Part of a small language model's weights.
Size: 15 layers, 4 heads of 64, vocabulary 2048, 12.4M parameters.
Architecture: LayerNorm before each block, no position embeddings, tied embeddings, normalized queries and keys, capped logits.
Training: a variant of Adam for these matrices, 315M tokens, 9623 steps.
Each number is 128 + 32 x the weight over the matrix's rms, rounded and kept within 0 to 255. Layers, rows and columns count from 0. Numbers have three digits each.

# layer 8 MLP up, 1024x256, rms 0.0707, rows 422-476, columns 128-255
171120106175158121128126138127066096075189078143066123114112117136082138124134169191095115106187138080126167105093115112194179147136181098076117128128156138091142099085064143094123089119141142162187162125171060110161095111072040119198143111114183087159134148109090203172122107109162122145147102152129133107121064204107136134122173109129127154177076174089094128130201071117134081113048
138141149158080157112147125147143140171106133134146157155118163153072128138108095186132174113199164106078120100130098113175136129133122185142100152124206149144137086145111165180114080154133178106185175072130128101126124092101108122133051127146136134127164172160139117127067095161126088140137126105129091099158140081104165118118111096170154132140081122158144105141093103139088164130075
141088141130099076088105104127127136134148099089159159131118145116051124139164128191162156167155132090180170117104141085145119119108134101152130097163204123097127090164141165096107107113096149131068073101105152166177118112115132170124089139085167101092119091182187133101096126134097137140146107137126110123147133117150129154145130099109120143175175159126137129155175146111067128132130
087194113153124093102125139204171166120143113174048113095099038120172089110124171155153096160160080133099147085119098102157141164189111177120080127115182095092144073119124138165123102138121121137122118096181068146137158160112203119156136127178162122141076115136124177119116123084150146147130143061160146136084112088125127108136141181136094148118052171154109122108196090164124171148112
136156228117049114115127109148101184130099152126100144162120138177109083091155079109153130121121171123100127133125167079142107122161159121137132177158113151137162128094125129068122111150126102125118118153152043103189160201110093185149184098151161082129136147105108139130107130170113083142121098131120145150134121146205097122118122096127137098149143136140103171104133215147097156150147
103169179140074122089134134111104145134173100156126193113092093160118101143153132161171137116090061051138137156113108109148119154121087143149105149181122073143167176103133096134138129100187093152067171148094126122081109114148112140131069131142148155138122170151159168160157123118131112136108085094125141169141058145140104140128100104105136178196131139090161126085136159145106161119146
127117158132099114146174137121162215126168146151141182160139133163174125123159103172223051141166117140130095094103107132134091149156092127106133128123176092105095128096096136069116062135126119168116063105074139112175120145155102132105119130121186107169154086157172099154104088086107115102056134081091130141051129153149121125137131116101153107156091088160148180133123097114108138105085
095132124143166126111075128127148095111139121096120123116102135143110116141104163149184114122129157152149100105122085113124096149102113082116121153148159134132114134135089133152116156133163151113184169106153129154111158163110144189157154087095139108095121126116133142181165120139106084156120088084115122111116097163119101123116141089126120146179093125123148084122121112106128129099125
109114144133157167139170098089090172167091136116117135119130095131178146138128078171130097087146186152116096143131079133130143150131145088144118071171122104139106104094090119104101123127141125121112116133145087153083152117120137139101133147088132107160117124121125157170089115167157180119132093131107165135109157187152168100089202099143128146171099130118133123105128147155145101044142
117128138137134133094132023099121110129130125151131131140155146148123100123083080168094103162171057078135072151099163105076124114163161077136132129151158126132069090123045102103053123146149128167171139098170106109084110156174110152083134145099144082103139126140141143162108115105115158201129142185143121166105159197102134184112175141097143099119093155097045124098174102132154098120067
135126110139096070101145130149122130127116105168122132157090152109099140193140130135188119150160141183129146158113130157056164113149148195152067114138136156106129080187108122117137112119105161136122127124138112174109101131111150156144081143131104083129113183174121142125082144089132120054110101094131077147092149165162098191191090098099149097113115085132082149146121112096131105117112
071205135108065152153079082225160162128182102106081197083117093139132118019172147157152082147165113069120148126130172055140159100158118125102102050131133100143133169152161111120155157183132169148068109098144164139163183079082112091107145063192127114139127104171114112111122091106130121115166135129112126190119049126153091142155097124145150072054139117135132185105165147099113138064114
122105138115142110120148131154150108113176128179096127147063182105119156131104108140085124147117155170125105150122129133132141148116126095152106106157097165140136176090128134130174067114138172094114136121128100118081155144153167166130093149097185103119143105119112148140146126149125099143099109144135172146132142125129182126136182156135138135111130164101149127113141121147141173050162
133116128189121152128162150136105149167102126165115074173153144129128091148090130161091071134133141066181133177082146128112130120161156165121092115117133197156101114109058102124073097111147128099138157138107127183136166097115158139091150094155131093127091090163063127169123101137135120109178146119146158089134121095120177125120129097147069131144119144120088100165165167124141097122055
131142138084172101091094123135077126128128093123112155140093099122152155170087122181168123157116127083114126103154106152174137084148106118138117119070177116117082122143117146139144115089095162192093180132127140196132161111143121160158147075124132127083160083190124160145156107145135162126083110144174138134089147142128176144165114143108109118157101059076167144182214181110069139137107
100206153153143130119132161139162082182137159108094133102117140154106105143116089180124113183125105161094096078071147104168077114173127115094138116148097101108194159111156065126147093148117139162157129162119103108129144127116077148200139108162121146137160187139150128152126098122158163113045095106143151145128084157167125122112108136128135088104122116121096118122116143176171035138113
101227091123109213112119127173102142215101114113072120083169086116148125133068119115131164137181162101122143083113184076082098148169238137159150136151181146109177122165133044120148109146136126114161182134056164129121129111162123118121089132058170149183137102134139164145197116176143152162109111159116175123124132093142111139126121122100151130119161163139151115140163154167142073132115
125129163176090191111195103158084127176166091217119127096093129146134077153093115143172147142164042127082153092081140090137157123138182164092127121136126112134129126136129173071133123182119143146083120149158137125141088101112141066099082094097120118151142099079146147117093109083133103103098137143130115174060141144154130152134155144166145124071137127141156165193144152116125139117110
093228150131180131119202133193075134119101118097096165127148153148115078105100147161079090142170135097153113136072121121075175138138163121133140164134080087208141120103132041133110114151128170148171135103172137152092094107100139138111152158202144115115142109154095156132129103133140142092168080170103164164173142150137100141153116127060074143167109040197132179040119124175141106105147
125147155156090153109109105157115180100117098146094096097158088152159103141171165114160136102124123108180181147152124121095130173122148099074081124102104164129191146138086081091083155173137139066110178080143110132137098121104118097130091058159134099169126190109073147156122143100111097131135092139145092113125130105160124125134182065125136070125154176143118150092154155121150094130134
105101085098113121141144105149123105178118071175114122130078149157124154172116127147112091108146166144169166083132161082138199119117168104122099101139120170106095108117113111139165170104110124191166169091117165162109101125158140146092109097142194142133155124153103099098089117163111155111156128131159091186080143106144105135169102074116138117131145159131131125094159153148130098088115
112169124211169121104111161128128108129129152146131153132095147202052106152067142156079135135115137140122145100128160098153138101153164183125148115092099177131132123135168155078069087169077173175128096107185121189165158162091107135087128130173092113168150126144175125124123101083053169149087123178133158096061090118143100119213113112111093193124183107101112198160160205078156128114091
079123103156113118094156178229080153124180114153094175073189077115210106138139078116125132195082102137130118189114121091081094134162095157117132110150085177098150152180128102139167095158118149092078124143057122132117184090130153116098100117150144091099100171128138131125115129136096096071133083094144216174127088099083137177111116154194168134132148161184162132096175105134091124135133
136136108134116172099147162198158148200147171174051124113132059124178129120134110104139073119120135149089118173117164103006123114134112185107110177200116168178149094121125163134104155189079134109110106119175141115110155140131083131109154106106128134090171126172119161133141103123127152111128099172170133085164122118103165094129176134105124137087108132083130099133176150140154112163117
099119097167153102121091121119093121125112057109121080066099121131137184134159120134110163125132085130143161085167141145142184112125152110197139096186125099121166140108116146100143103105202173134105094093133126113129107133144080158085139124069104129130154030111160167165130089142120165183128058109106070157140138136103084154115194129146102158154124137093172108095172123049190101145125
137119118191155088061137118151123128085147122149138152113146160187128070136116156138134115145114118141188087117090141154153145199129090100103146145130158122147184122178108018168144125131135126133165092129139105125084129064112057123076101093188105119094152181044108152081160105134153113168104101155138099107132115131082079145182119193087091136127159081138166218112165182134120147114097
110135170142092114149117169119052144151190088120089168165136095136134089178137114185123098100159072050164138100065154063115192110107105180129081163143125123073103107146116149106142124163102093182130176143119115090140141166047116135125147183184149094151144095172127149095093124125134149090124141092118159079186124132155128165111136131090140074130112147153139167142136148131086165106173
133108084137177159151097087132142143127141116154114123098099120193155123141159095123140120111090131150068164104134134141119135124069163122126115127154120143146128109130116110110114155142091177093063112117122107126169060169150147112096103128139098114133118139126157165178124097138104078166117132131120123151115125106155124101124154136138112137184133114139099112143093078165151081145076
111156130130146154081099124159134202167102126136103167109110083147065152126150111132123112139127097108184081142120130108100148100130103140130108109133155052127177157108111089144119158121069149164117092176114101151153103136037147106116152109181125170132111131117121097129132104110126108149189120112126174159135106099123124144214113135195086181119140086116179157138184148180167174111087
099126140137131213075105084152149139160087124100100106097123153171114103102121111166178138094140134116139111134085124111137128122173105180134142162114125097127156101141124149109112121102147114134073151124157141136113078101111122118153109156142130160133098164141140104136118120170106115167142137099133146137146130106127146163124140099128105167136110109165097134146095139161052096152106
134099114155104136082115150133094129128125101107119138088133223136131112153091111101090125094159188121167148144129172123118192175141162108096103134135170122110149117142114116073123123100122140137163146101161089157129142157116126155103177138121144149093055131132145190103092122160086190218092102131129082105130136085125114137143136138113078146184077108139152132081097150108081104110078
126111128127154136107167110141174148114142110143152118110138134141127107134119100137203099076210134121163113134095107119152148155072094171215103160089109141175131118144122125087143130130040147121149105099129094150116139163080136055148097168179131090112116154135120094127121115082099151140126090172172151130125058150093070137132198111121093131124120082147107091074180131093131148145117
117117149176150119097144116168123109117136127154127140093139138157146128131145112104137187117105116152115122208039104090106140091117118075149078094150160150086125123088142156085119120152122117104126154098073114109109109170169091069133192145181180111193120145170131107101131113137095143133104158131090160088170153110147131108133164145168135153106072105126186113179183079119132117120115
134163136139112135095143083157153145183088101070114035080146136165142139135128141130167153098121137115155125123117144124158180142148116164165096154172119123083213137071083125157117125121095092112124130147056091103109149154095119121089200100127133092115091094164179137136123135124109142154140134154189155095141100121074088119132169109154153146083130170158088131168120135146132103138131
132163098131132068105133136120070138158179131163154133101159113101089101119147110166120103148172094129170096112144126122099094125138135145174086154118121133080160063098139128085066115134084173150095101097124097145135130139163162161130143135112130119180096166155130203120151110163146110170078119124157111150136148089140028163154145096216116099127130174148101062065163087105065108127071
126109121164109171072088159144121159116106140178106155123109114112106084101118117115125052152110080156130151147095132147099185116073134150147076090179100081159156112149116117160062089152143143172145110080098106090170092103098128149092144136170141120176087106077105093169080116191156145100134152098128113120163148156196162114193176132099121129128170113137159124127149145143154124118126
119171155116105135151126043107125097184124124086121161144064081074029121157115111207121119115165171128144048105157118167135197165141101095157104113212094077169178081175189119120128093131128174154111073100164086167170138125135111109136145153058146116158129144181129155103177113082125131125140061128199148147057127143157101117154072098073168144149113151131044107118176116168093092067142
122126153151161131120097146142099128117167087185123100153105112109125128145097124132133115107150115131137085149144100128108165126160113107159105071156171154114137137091096110106146120118135098123165110165145100178164184110078060152150105160121163119129164078085118119121120153081110143109118103096099127187119147147142118139110067141116123090166105138149115109121120148133137092134156
135135171150133141067143138115170182112143115094081147151148102124105035140077050203136127157116106169181078135104093043159144117196194128141122122138202199120110127116116179090095159176143160122121126136156136176165163096142116166191149093169119108119125147099108169154099140134130114101152111117143129129141146165124107093126128127102099121089100094148112158079133087124113091136137
083132166125110092094182178057108116198134137179125131110142169144080113107046081159153168108195126163129072166151121139177132110137170091145087128148143122094136157094096098142106103139165152122097125121109142127092148141132134167163114114107176124087095135119092125181133105158140139142151020157116110171118130086109086119180154102140089105149088058103146101091151097145126144115129
143109164138066146052129083153144148187188119143102164148133124138118097173057127118142148120137142132116137110110081136140068138160114106085115070145185165127162069154163112096132112153140115166164153119164149133086147163140137103140099112119162129086062122140175188174107111180080129104103135159154158133162114164094205190186133130144108139068066184114082089141167120171091076138118
120139155181113133150199110107117140173092115127156098122111145168110128088154076106138111110111075108184097101127131103171145099162116163206068105194100092127152146158156095182133108139127144142093123120105128150146113091090102129076089095219170164136106138096090116135179129125156112157123114138180139192049060163126126122178138130052155161152132112123137120097150121095070122148038
092152104191113144118096152158132061068127107096093203103108142159081091110080123150168146158187140102136139068065203156145144087156131144120097132107111096100197133131109073143084135165094102145146071131076122151171188181123148180226088103186158159095130096131167184142184084174132086176132089170068086167197130137157118169172140080087178126128077131096081134133116225132085131160140
160090090123130147106115093189171133195057141132116123078126116101108181107164101134150138151155109167146132144107151178119163111153165141135126175119193124140154135126097142154118132105100149135165100085150092095138123099111079122131071112081133140122173121120121134147171118146133105141095108127150143178158173127127170132144177099105130120136093064112158091134109164128133144136137
103131130139128102089104106138066147071188148170136184105140126129119102164123088150145138099101128114157123147105107122065123093136112140144118140128120152185139136128137126147077131106104083179139157083123085183145217148098091109096086105171149068132122109113110197121187105104168196157162115207161145142100129152106167181160099143101114134102127137153113174141115159120111098096084
135047110103108195095140142152089115124135124123101139083164082117114116200100097145124094086151194091168115112153123098084099131153105146081158141184137118096127093136136143099093170199145121107110095087120137112153148148113097135133083112140115097144137142146177137109121107198105179145071109072128081161137080120121101162164138154151177145083128112132167176155153160108096169141106
177091140135131117134124111140116168113142099177121185099117179150076153076130047159150060149140076140139169104145091136140152159098116122148098100187130088122102139106112145106146097142108194111110131089074127098168153129110153168086133110110141097127115088160158179181172124137093166135124119113137097098113114122131146145163161096068090146191092157096157159119119104096158110062167
134142148119189105145162129074107128166187128169176123097129129114094134075128102097117143128103122145127077116113138142136163088134113134139117163080111183059118104118119144174141111128142149172080093081062120157152111127173138105108129134143136099135123090121112078136138097128123132120114112100159180172173100111078139120120155094066150233167094135156102147079088111139110074093127
077137132152098168115107074121110089147142116066128152112121109140139117142156108127085135157104116098156187126083120111135126131128105094092177065130117141149134125129145119139116136183138125184095060066151079135101198147163097142085137113127174071157085063223166196127094114206096154145091135122156096116166063110182088163137141094143131150119139134075156143049147101077169134110113
151099166156128121128116147196181160162109104111152159120146163091128136095151096110179109110170083119112077170108122133133123125135131132144112145161123178137129134150081148081111097096106154150123106108112091146150149169096104120157114151106087093148120098138142148145142134075105105122071111102133140138145114091167150120143166110139147125093153127141142138184147131158089113111139
122116144109156143145103203117156074145171124118075114098128123136084143148136171102170140167076062122147132123084121074135185151197137144107125103080072145123122142163089178168169132187135115177145078122135084123159080086173162104111114122113140137160086189135139148124062115129128120090116119122162185154118141228136118147188098171139115117109106156126092160124184168095136075159099
145149131148099126129075098135081155116066157131125126108128149129114109106099140131130118107120178106166110120109119103136111164110100169107077127126117097135103106095062108108133157163114129168121180149168100159144122090135175142117156060157138118054157167165194133161125105137098153146174146084117120161130096132128150137126133117110109115146146151176126181157136132136137128140127
128113132124134094105103143141118146119135072079110132130128111095168120132115137131169088112170130119166128079146136102153160154116113134159131113114122086153105095102163140139086129207131120145090124088104154091175058165130141112116100095100117129128164097091122108123197081160084116131118139183116187119108122153107106119139108151075144156173107095140113175161161166087114093163110
157100102120091082118127142114123174127135113147137129087133181091135100110110096154237156144103151184129106146098113163120122176136157112069106124102144143150144145121115126090117114128117167156083149080090088132132092133171140133142120133104141109100093169167128116148098115161129138155055120145146155148188167148138173177126172144088068124140110114143103147107130106115118110103098
089108133115077153077112106169127109131100115096099134160152120153076151074096122140105127102121147094102088139092107118102158132184124158157122117123144178123117089112098084103136143140141151106115115126110147171164123155093155119094129115134096124152143121148151196191064138149091159182115102131089078114144090104165087135128155126155108135121112105136096105189112125169145119140123
# layer 8 MLP down (transposed), 1024x256, rms 0.063, rows 422-475, columns 128-255
133089087168089165091162136157117079143154214078100121125131075103200151104199103210113181162159084080139127183128067231026152142160057054069122142093110149136137106182110133050104115116172119070124132077141088127108085091120136149122202115147140091133170065131145137158134147133108119139070077077126143117126214150140157165125118182168086142125097151170123149091157083086105124130169
159180121107152081130104093154135121098115146177080165183180145112131147129138148082105117110094147165168139171058154121096099132086145144130100137167128155078136154137184097128104159112116077104166106147162162124110097119110154127166135152086130109108115145139102151077155111084170141125075126133151101146106147123110137102194148118126121099140201089124113112156086114084129123103133
112123119100134095184124144149078102129120138147059093153169114131151124112149150069158162155137135204048109133133109178111091152107111152158179112110133088155163166105151125175143111145144137142158148134145109111109099134135137121107101089111110143158136116160127129087173148191120156096138156103091199109108109105078105098112114121179086112125102122112166167051154115150142131138162
150155139136119152149133117115147130145135085082104122106098143170115129142173066241137129112119160082115158141142124098029128128182085096110094120038081141142157170109127162172173119156155141125142149132080149129124147130149109204136165175076141081173082138112138122114092083148144142101097210099180144068114150142122145168100069132155108136088145079085137162070102113178163134156155
158081091135182128121197115134101102120111154141119096159154118135105154138108134159150153136151093124102120117139146155076145101088147086125112099138181163142087135129133138157145149117146147138069154173108138131135120094072156102123096128093094089168110129131106081168104255119097150133118185145169111148088108151139191036140127135167120148162140079126163122125124078084147155153101
117088130161161095141115122134164090106126108149104160076191125110095131148160112077135073150100137099103122181102072150151121063168178127122126067115140153125171166102078117105113147114105099097193083146121184142160147138151126139142105137130124185144155124113123073159089084113090093143141115125166102150107086109152138098156150100140111142082131110114095121125085170170166043089128
153142106098144108153071140116115173101130157132106125147155130091150127117147112085134146143092113153143084172177117113108123104167171079141095119096176125162194146112154181153102155119140164146099117157127159092124160138147137105104097144118130137104200154095142080112106108142146163110151077163098118135142093146134108085162151126135132119088129169166162122134090120162078064130143
105127119113113149132163154216168146121092171130146136107125105112173103147120086076115153123115067167125143114116097128101132144163119161145116143127114119127130147145162107097100105146131106114131095164163153107170147149148108132108084130105134147091110071139093112095087063135152120160065188145169111094146130144166125142116143156136082103160141137147138148096104076156153130103155
147148133113136115116080159158152113102123142147130127132117179100141141142091139097087131128061163125141143100113119102126117134098109140111158139129148145168146105166136117154159119085133164134116135125152193090110138119145138108135158121170099129137130152157100126123155137139154098143092110116098087118134137159108112096118182112140153162131102101131048117158126128097134161145157
183111100123141186111126095107111128139160095095170076135153152145129141139114130129119156120141125118159123119132147119155092158186180073082163120111191079128100113097119134145135140123112193229157146160120107137120137057144105118127085098158063183117119122105109158121019066138181139126108085101080100208113142079119138140111099086106129079131160127138149157117146103206111141160146
126118110115161142075096103101145131145137159131134164178151151082085130092116130169127150141074168118104154148144086137132128121107162181152145112107142133108120099115126120111135163072091134087123084093158162132115144146112129107084102126171115093131113116173113091113104255082136118104153147088086114064127127115090148117077091169101132142126132145107105142166114141114147105132145
120030155137176127103108130157135096081067109205105080081162115098147086095219108153106139171133171134134142177156121209128150148155174149113127184110107177154078129101079142157177128110139162141131186092084116164096072103093093139136145101172127088101063177057143089172144044109118170184137057177143075140131085143154104053201168073122139173162172154166157139159085079169138102171143
187158200098148105175087124155164079143123121133107138166157139135121105086134115161161133115054082110144112119153067070131122081184120120131146149143137102087143108127115136121122173142079164143134111139164176170097104120122092121095089144137136120122128147130147120166145043103196138153148125158137099118190125170099108167080155113158160130107119151119085134167143165098167103182114
073162064080163155126139095148108164180137093173084163146149199134141207120116078120168118142137061163124109111168153194148156090144119104113154099139110089116116122136074099155069132070076102061112144116141120129129147145104086095083126164109130140111067070094141109107098085154129154090119154142242107094165165183139124100125104099099135153111148102108194118135140163147175119131162
124096147192110147123120069138137109093114102174157091142174097088153147166138144091077128076115116181133086106094131179100100137118098161079135115150135118095141122125101219129067067153112102125138135157156097163105133112113143137134153171112179107064135086121133096094141139086080097075100119165108114084133073098159097121112149160107148149091195168150192096130130182110123153114104
075072123117086124153217146169171102140171132101144071094135145092161148133183129110097120216058126119117125142136120096112173136152123100152063150095118148086146128135145124124182153072152069118073140085108140136144172110190124101102082160172146100135187118113106135123134063122097155112118153124115103105078142127087095128078129079077130200127191173177100151100103123152101143196128
110124129080119138137207124073150118124145121166098143094101058108089127126138169128095137098099149129136115176129118100092143185114165106137141149190159191131126136064161164117060149107088119142104074146122115100158105123147174175173131187141170090170099147097090072133094172130135082134150136111052098176115118110054132105109173135110138140083125092107078175133079121099134133097108
141187124161149095112152108140137143167092156123109114146133102114145052059180154127095169090075125171163158108173147075184139201126118148126171147134152110182159169103133166153141094128094111183167216157113156130126150119159079112135142158125124143105116148095184160126119067173072110056086138123135142074119124134122156096128100122111088148138108064101121162059123095108146105105162
132081082170121136100092146091150173195138162153189101159134130100165091093131174158167111081203173146131131152107148133083114144160080115120101108103142134117191103121184180110125139151159154186183132125111096130146187155123071159137139086118171139131133095111146091092116141119109098172184186133082051140061115063188121108175141136127155151125114165053096105185136121103164118094190
101141121120156106125139114113142126127146105114161152145147150158154147134117133114111141145104110141130116130201147070150162076093133110125135092107148140134143109154103103148085163116116069104176135134145141170111157108115096137117104124132156125136164159146129092089188255114074130130153110118122124132133162146158120072158138187099150109114128094113101126138104126157124149144115
144146101091081135148131112071167081143122143075125106159082144094111119150149138180109169126133086197108184112105171063089175115152140118129136138131136160094153173146137100101101158147179142169087078134133129160122175127170080124135117151138068150195133183120111148148130086176165093140129127115090175085154106110110155135092149142089123113112121146123195086095104088103095117148068
128075178122136170121167169129113209148135130200092079079112138123114121109092099194149107111167159091087128205139141121119152171150106169103130098159088159134131130128097216108087119148108130077118167088178130111137072127075187215123138092124170146140102089115073169129166069122136092074120149118081144030161143114042177140065094133102082094111139115159142122073140132130150110121162
135090140124115132075116077086117119130153110167125113133118117128161127100095146095106105130152099132132124128130109118122102114159196126243152112103135105153082190080124107085138148113139132053089140131111143130145096140093184099122107182136125094158110164136147070119105139147108171124179110123153138122181122135127180143104125145116135113150131154101087179169155152139157173103146
054056093156128061136097145149069104101146118113169184124211152132111145163110085141114117128109083126151114164146120137140135162119126063172140105083172115178130152117084124122106018155120127159066124117107109103184123163129140170111084159175147141179085095113105195096093173142114121119185158133137073164099110143135069112094088107113143132180111129153129113143073091149102170122158
183102073144119155147117142163181079131097112120121164141142192093192166155104079160132151077121075121153164115114143146082122131102123143115123141063110094151147160130126094129170145124107110109166093130096112160148133122141159120199106099123073127147146117056117105170152130137156104104133146162169177123118135129051172091154079184147094102165118088116099162154059110198121083168161
099174157089143110192166096138103173186085193163136123138135057144111140114109089042171092163182144156152169149068081134157147098129093203162158118115092122130155120127132120101129121152102124153112119056145088073158119112184103139120188112168114127138163109135169088126122186123169051121078139130115116136107156120118160119084196129172161102097153095051108091089159142102124126152118
104133105116171140141075074151037176139118179099155137093122162073167135160130108127119150141126137145134141167110086177080063120117156093166144099158116142157168161135116116175120132071163115115059173120111128108096146100166093112130156124147140128057125094123149165142162096143106153172144103174148140106099178135122157085114086152151160152128151123160143090128091133128164134079121
141135146124096133122149109125118122104154096173119151143124140140142054157136135135133140171100167129117112147142131107113115162200107151115135139139110191133153155129124110181101100110119128133125140160134142099120090102187086092147168152135136163122124127129104082135122076146101111067108111132101165073135131118099151107118146118083143141139121129124143092148129135122075167136142
128116140058114151070113136100128064090095133159118133103140160126149102165091138161108096111138145123142119134098142158120105121123145175132161159102055153136107169097127193093073100148173153104136088158131152153178107106140164146148102110066100120140124115130149115173136080119129086115076111129136130134091109106164131089149064093114141105164097140077196121110140128162092151109157
096089114121114114162135162124135125108146110148139119119139189097113139114103112170119095101134138095140068150142140132172130124081080171118122156135118124146114148166210138090169107085122129121161141150139099100095118155117157138115156120133131148127161116102142143176165134124161076090132159139113148089074125103111171091107091130144109146092149193127147059149139134127150144099121
116154080096139092104135088115104159082142143143140125087155083150156103107144082134113166127163105157124087142125069155201144131149106128122160177135137088104166099140103071120165142150150129121103124117124148125142134099162135104115139160122128116130173140148130094134118113122122097101140135079105158124160112112120093147096132117156141141166159166193193096137152099165145133131051
180137096126177104098084135113103158080124093140134145173162053137136125184178174052179144138147116165119139170137069124130105139105169123142150177073182127091077131133134119110080134155135133121128131085105191148109085139102148083147123164160143119138179145099140107137116081106181119103125115134177139149163103170077179105167118110160098112134150111101156133148147131149054143100130
089123150070105104146140163134147166116196056140129146087145111091104118109170125160139144123122128132126195105128144157115175109113134164114170133160107119144145125080119088170146116073125101178209125064139148096101090116085167097126132117080124146158142100111138135158094080148126134152128087165122113114123120168115148154121099114142140148132105145147141130098147118120135117165128
139095172113095158102147154153122147131095114153157178152169145138107099090128178086104104127076175148095155163128082109138098161159102121143133115114103141115140116128100123130162106142103164171101123135104139133122140142158148120099055110125086157159120117065145111064125089110149101112115181072121124165092144135169116124132090109160150157137140113131158131133151141200125096189170
105120194128115147192117179099146153122132111121155131094090098116131127081120131056171105152103106148101077113179044146102166134096142114151158129122099123118152155093087076129171036135119151117134205057164129138173114163201107146119093153120147119145133128078189077086068096144102124129170138153103145108219147143134108142073128080139110126172082152173155145155127123132139094114125
162079144118133084169141139139160137138136112105139108151143153136093116110163133114154128114156155160107096211174093072138111128147129100085092163131149135139063116113123130058189067097159131123100072113197120145154114139152151099108139096126105122112115174107162139158123126108156079132134135124171135155130132124096084144140140134152133121164117117137113093182131152102112163080154
098134085117097138172154124109115125159146121094195111178081098148113079177131117175071132070140166039160049148168044115148196109109111114121129139192118126153073214190085117120239091073176215112030137213125099150128094108140043136165163196106107166172107166143213167056162100118135102095106127097071116248200130145077145154032068030070094160113102103159033170055113120179086173236255
134147089102138122132104143118110102093084087155145098149148106102111086136123095134127167129120131136138112150140128134184119135123111118121132109108130098144141105100138132065144123115126085111137131093123163150115125152132134139140101141108128129141145147112167138103094255127115084144127120123106108096153136117115116116096120129112137125144161101148100120160133141133140138125137
118126097120093101145118151137114114074084162135154097111131168134124165125141156088109101117208146051123133125125138210150104140087115136138134127118120096136136146109079123151145106142163157152120130135143141114108109122110111157116058134137154083135146145140114107102108255130093139126113147155120136153122123127147145097110173145162113107170160109116105107143128120157175164122135
124135146058119172085137070130150115114132130125094116154121116156131108091128132177099108105111112114128181165165103125163083161148194140150119045126096064121069111155181135162080136186125053233091157099078170140120127109140146130103088133131096163147080120115132158111138061130188191153129081166133124175079135128095191161127146195130115115107147147109113153143136153143152115126162
187165136108114123141146140120109152138091122125106081149130116105156124117147127111127141162127136116146123156156118118162151156157139112140151096132101122084114181145110169171121122088116125169167125180119135162137144084122093134091070181163122192080181120106146104130139128124112116137181078166068175124136163129089061087056064094131182088103095138133139165120111101155154112121186
083165120113161085100122146091080183152163112182180151121083108132169142129094094131124118190120161100211159153111111101117168139163144163142167106169146089126145127074200133165072117119123169099038138080169079131150154162183152024093132173139147134146111151151170136035180103207102103121132169158116130155125178096161162123114137096138131147118153070104146122096066117160190116175175
194199136104046165057116145160158122177181129055055118182153114093219170183149137097089123104092170121122210069121103163114087089135071097143166112143161150113157112170133174097121189073131129154172077105160114133070030158089084171124133129127123115100152164076165122138139096037174165143164204122148127218105177091110152134172065102131080138153157150139042079190077149126108112105110
099119143130168123120142145098138097097131074139101135127178086104169094146134098102139114120125146129149157147120132150120152091136139114129131138147121153123082149121129189173165116103159118130158144134129106111175071145117149080135109128141135122131104133139158132173131178118150141154112145151111070145133164108067114202150139152111126100151179147155094143142127147115128121135148
108160095125152198175171105169066132150124111133136096131075097149174161094162126038162116109128114124168127130123063118120165170029052153154149153068067108046133159194113117090093097104098224124122152125091123061081137154155151112133107124144072178095171156152143156128150138127145134152045140132118133159136135144128074140129178068143141113144148132183158175108151123100110139111132
093032123098134118163136069130163099072109072128142155135112158128151179150151112122127117177125150108187136146075126148099146137114153099118087192080173156105111100169100112120183164164105119139157100139163169130109150141089135113142207135092160156125179091197063159121088120149139132090133143182165153144152115157153167105164090107092082142100117132155131120123104182110119132129078
168156139134101103204122173127156097168075130140160112141157106137178109116138176116120147119094153136127138126127146146140129101126149178126153123088118158109150081144141151082133151097162143143159106121132146126126133131172143095170084096107130151172170136140139135109089102132122122138137157119143084120174118124091090139113152140102156190118139087119153144111121136109163148157123
148144121134088152129130112109131172107130082084084175117138090161108137120176125113089111141153123159127116172198127139144127090120146131106147148128136128135116129151161189160092149133145139098164099116132163140105108113099063127096143093131147131121150100171104094088152101105136109136134138133134108148101115152091162113110108102106096077147128115110096105122103137096155126123187
149117130110157161147106169109129100149132164147123091107078090140145088134118148149144117153154183092152077204166114150184083124134086182155087089126108203126082121181133158141109096116174093144139132179107170109134085079171122125102127182162126136083099108121144119100033106156121156098136116137107157143151087123113161103148131115093199165156097178097147107108146143131122087155132
090138119112131076163104106123112123121094155172181162141166094109123155103161145124145102122207121133114127126182115161105168133102094102132126098120175131109126070163125124127104102107156117125150094156189150136131101096111137135162072119154160131140137096115144131104147159117091089088139189128094135154137133151079133140107114143108094148115121122169142144111107111101189124156108
201049143083114150080090151106169182167183144083130133117134187206136128032183106186132074181086205102101114148069148076100115123063139088145138130129135191173143046093139133097156115127110144183128164101172095171067126152147120163139130181159112070143147114111092179154129183143076101169152233131135141136100185117138061063129122135122127145136082079121130120103183133142127118131122
088091153106150110193116116125117097130125137139165177097116082145112166115156201148097127146151160122128143133146128161131112079115105079121119092078141136133126116093163131151108089088136108125076150145155123090125174113105078134132140134143097127119087080103125074132157104116115097145161138159102109043199131163138145077130120180150182059117102125119118137158104082108159104168113
165100126129132134093138113122101099092118110105126155145114103148126150165163122090107153151129070131122174189084105126180133149106121164126148102109189123096083151148117145127149072123136083105132130160129112103158133136102158086131132102135118122152123136167135156108122180148094111099155132145113091169149110112141115129144195127166142144177137100148114151143083109123133126157164
146113136122096154127155120131146161120098130089102156139105121183121083124146179080087131149049111061108163093145135110129103117150149119116122135150205084088123096090172088135106092097087103117162103149116157139111131148132096095148079153109168107132132146176141108087099138138163191096114105116101123144155119142118162113163111160129089119097156134095147130146137136157126136114149